From a checkpoint of a small transformer trained on Wikipedia: learned positions.
Each number is 50 + 15 x the weight over its row's rms, rounded and kept within 0 to 99. Layers, rows and columns count from 0. The size before them is the row's rms in percent of the matrix's.

# layer 8 MLP down (transposed), 1024x256, rms 0.0558, rows 343-348, columns 0-127
116:39 65 32 26 46 35 36 41 67 42 47 58 52 45 72 29 19 25 48 58 73 57 13 37 52 59 55 52 64 47 48 45 42 46 67 55 52 61 62 60 27 49 65 65 41 40 51 60 50 51 33 57 72 48 25 49 56 37 39 19 51 75 48 46 24 78 70 30 57 57 73 63 34 60 35 63 65 42 37 58 44 59 30 66 34 45 30 43 63 03 51 30 43 58 44 57 35 92 50 49 49 43 71 42 24 45 66 32 45 31 50 42 61 58 47 43 69 53 57 30 21 58 58 49 41 47 59 45
103:41 50 55 48 66 36 73 52 28 45 28 50 61 71 46 44 50 12 32 59 72 37 55 63 54 60 23 46 67 44 60 52 61 47 44 50 22 41 47 35 40 42 52 51 59 36 60 56 37 57 57 72 45 42 58 60 59 78 54 51 45 32 33 31 61 62 62 20 47 70 67 47 39 55 42 25 67 46 62 72 71 57 52 50 57 72 26 58 51 43 54 30 44 48 46 56 70 31 32 30 38 46 61 46 43 29 50 58 68 22 51 23 31 35 58 36 27 44 43 68 36 36 36 50 41 22 45 52
098:19 65 46 39 36 11 38 42 68 53 26 40 34 47 33 63 39 43 44 76 63 35 15 37 27 67 30 25 53 43 56 22 81 61 43 40 63 46 68 36 71 28 50 55 70 48 35 29 57 16 41 36 46 43 50 56 52 45 45 59 62 17 61 57 35 39 33 78 38 43 52 39 66 56 56 52 38 71 36 69 49 08 44 41 34 38 39 33 67 36 38 43 60 49 54 60 44 56 48 46 50 38 50 50 45 42 48 48 44 55 55 56 53 54 48 42 39 45 47 43 51 61 48 37 38 62 30 54
090:61 52 38 32 45 53 53 42 53 48 45 46 05 88 30 41 83 63 53 41 56 61 46 52 55 62 51 43 47 65 48 33 26 66 34 31 80 73 74 43 74 58 30 40 74 57 38 50 56 64 51 56 46 45 59 33 29 45 45 60 60 42 52 59 67 45 99 41 35 47 64 37 61 58 60 47 69 44 62 57 47 81 50 18 49 44 41 51 53 47 56 46 55 79 63 52 75 41 44 77 41 74 53 67 29 59 51 55 43 49 29 68 38 55 20 66 46 65 46 34 77 54 55 31 45 56 45 69
114:46 83 27 48 66 56 44 32 55 54 63 26 50 50 71 34 53 50 50 29 72 56 61 51 53 45 59 32 52 23 68 77 22 47 46 31 42 54 71 47 34 60 35 55 58 56 66 40 50 71 29 39 41 59 22 46 50 56 62 42 55 83 55 08 44 53 57 45 49 46 78 53 47 39 33 40 36 58 33 29 16 76 57 50 53 50 26 25 57 05 49 43 71 68 30 59 65 50 36 62 35 39 59 55 20 63 55 56 57 69 59 43 45 64 88 47 28 36 43 50 81 49 65 70 70 41 50 54
103:50 30 52 50 54 63 50 40 57 78 47 54 44 59 42 43 49 48 51 37 31 60 52 64 35 33 39 35 56 74 49 42 64 51 70 58 63 36 47 67 62 41 53 63 53 55 23 72 36 29 33 51 42 52 52 50 25 44 60 39 48 54 41 51 33 82 37 47 37 45 60 36 50 84 63 20 51 40 34 74 52 51 55 72 58 30 36 29 75 43 00 32 42 77 31 49 35 44 36 55 63 50 69 67 48 46 37 64 35 53 42 58 55 69 44 49 29 33 29 34 48 43 50 29 44 58 39 54
# layer 8 MLP up, 1024x256, rms 0.0637, rows 344-348, columns 0-127
107:62 44 45 41 39 25 47 67 59 38 50 35 54 38 32 42 17 50 51 70 36 49 38 36 50 35 48 66 56 45 58 58 27 27 55 69 22 40 59 54 47 54 79 39 53 48 75 46 54 59 42 87 43 66 82 52 72 63 37 24 86 57 42 58 74 45 24 60 47 38 83 37 53 32 31 63 53 39 42 24 64 71 65 43 48 74 50 62 58 65 55 57 50 58 27 45 44 47 40 64 46 64 46 40 39 43 68 34 47 29 41 29 56 59 44 32 61 46 28 71 34 67 27 51 47 58 72 48
100:51 48 41 51 18 71 42 29 41 64 43 44 42 50 51 41 48 45 43 52 53 32 49 48 57 32 37 67 39 46 39 38 57 36 58 77 60 40 78 71 38 30 43 49 56 74 44 59 36 58 42 76 39 32 55 52 56 41 46 42 61 25 42 44 10 39 31 44 55 50 44 48 28 32 53 54 48 60 48 51 51 36 35 33 72 39 45 57 57 48 38 99 43 44 38 67 37 12 87 48 48 30 50 76 64 52 45 48 57 53 57 47 55 35 57 32 73 50 20 21 58 43 45 44 76 65 61 49
086:42 58 51 79 43 61 67 53 69 52 50 48 69 64 09 39 42 66 31 33 67 52 75 40 73 33 52 45 34 46 50 66 38 74 70 51 53 35 28 79 36 44 78 70 38 47 65 60 46 59 65 18 52 49 45 57 55 64 50 30 50 36 44 79 27 40 58 49 28 49 50 69 09 63 48 52 43 49 58 42 34 40 40 59 77 35 65 56 39 41 52 70 48 45 64 33 31 66 55 63 38 27 30 67 36 64 46 26 35 35 69 26 69 39 45 21 28 63 40 63 43 38 57 55 37 26 62 24
114:44 65 50 50 41 40 39 52 30 47 47 60 42 58 39 37 64 21 65 38 78 56 57 21 70 11 51 54 41 31 34 65 67 51 60 35 58 47 62 37 31 50 42 68 46 53 72 07 57 49 43 40 46 41 33 58 51 28 72 15 72 46 78 58 70 51 61 43 70 72 43 62 42 58 62 62 25 67 34 46 30 72 58 62 48 56 53 47 43 68 49 48 60 40 35 59 72 43 53 33 53 36 58 66 50 38 61 68 53 27 68 46 42 27 99 38 43 58 33 39 76 49 48 48 76 70 33 46
103:50 71 52 40 48 37 63 70 61 51 62 32 82 64 43 45 46 53 38 52 68 68 18 43 48 40 45 43 49 36 55 71 31 31 66 61 49 16 59 50 43 47 35 43 39 46 65 56 48 63 00 66 37 56 54 44 56 52 64 35 54 35 39 56 66 24 37 66 48 67 56 57 31 53 39 75 63 57 80 52 37 81 47 50 56 32 47 43 67 56 37 70 66 63 64 30 53 51 49 40 41 44 60 54 63 79 35 27 62 48 31 36 60 57 61 60 45 71 71 54 57 46 66 45 45 63 48 42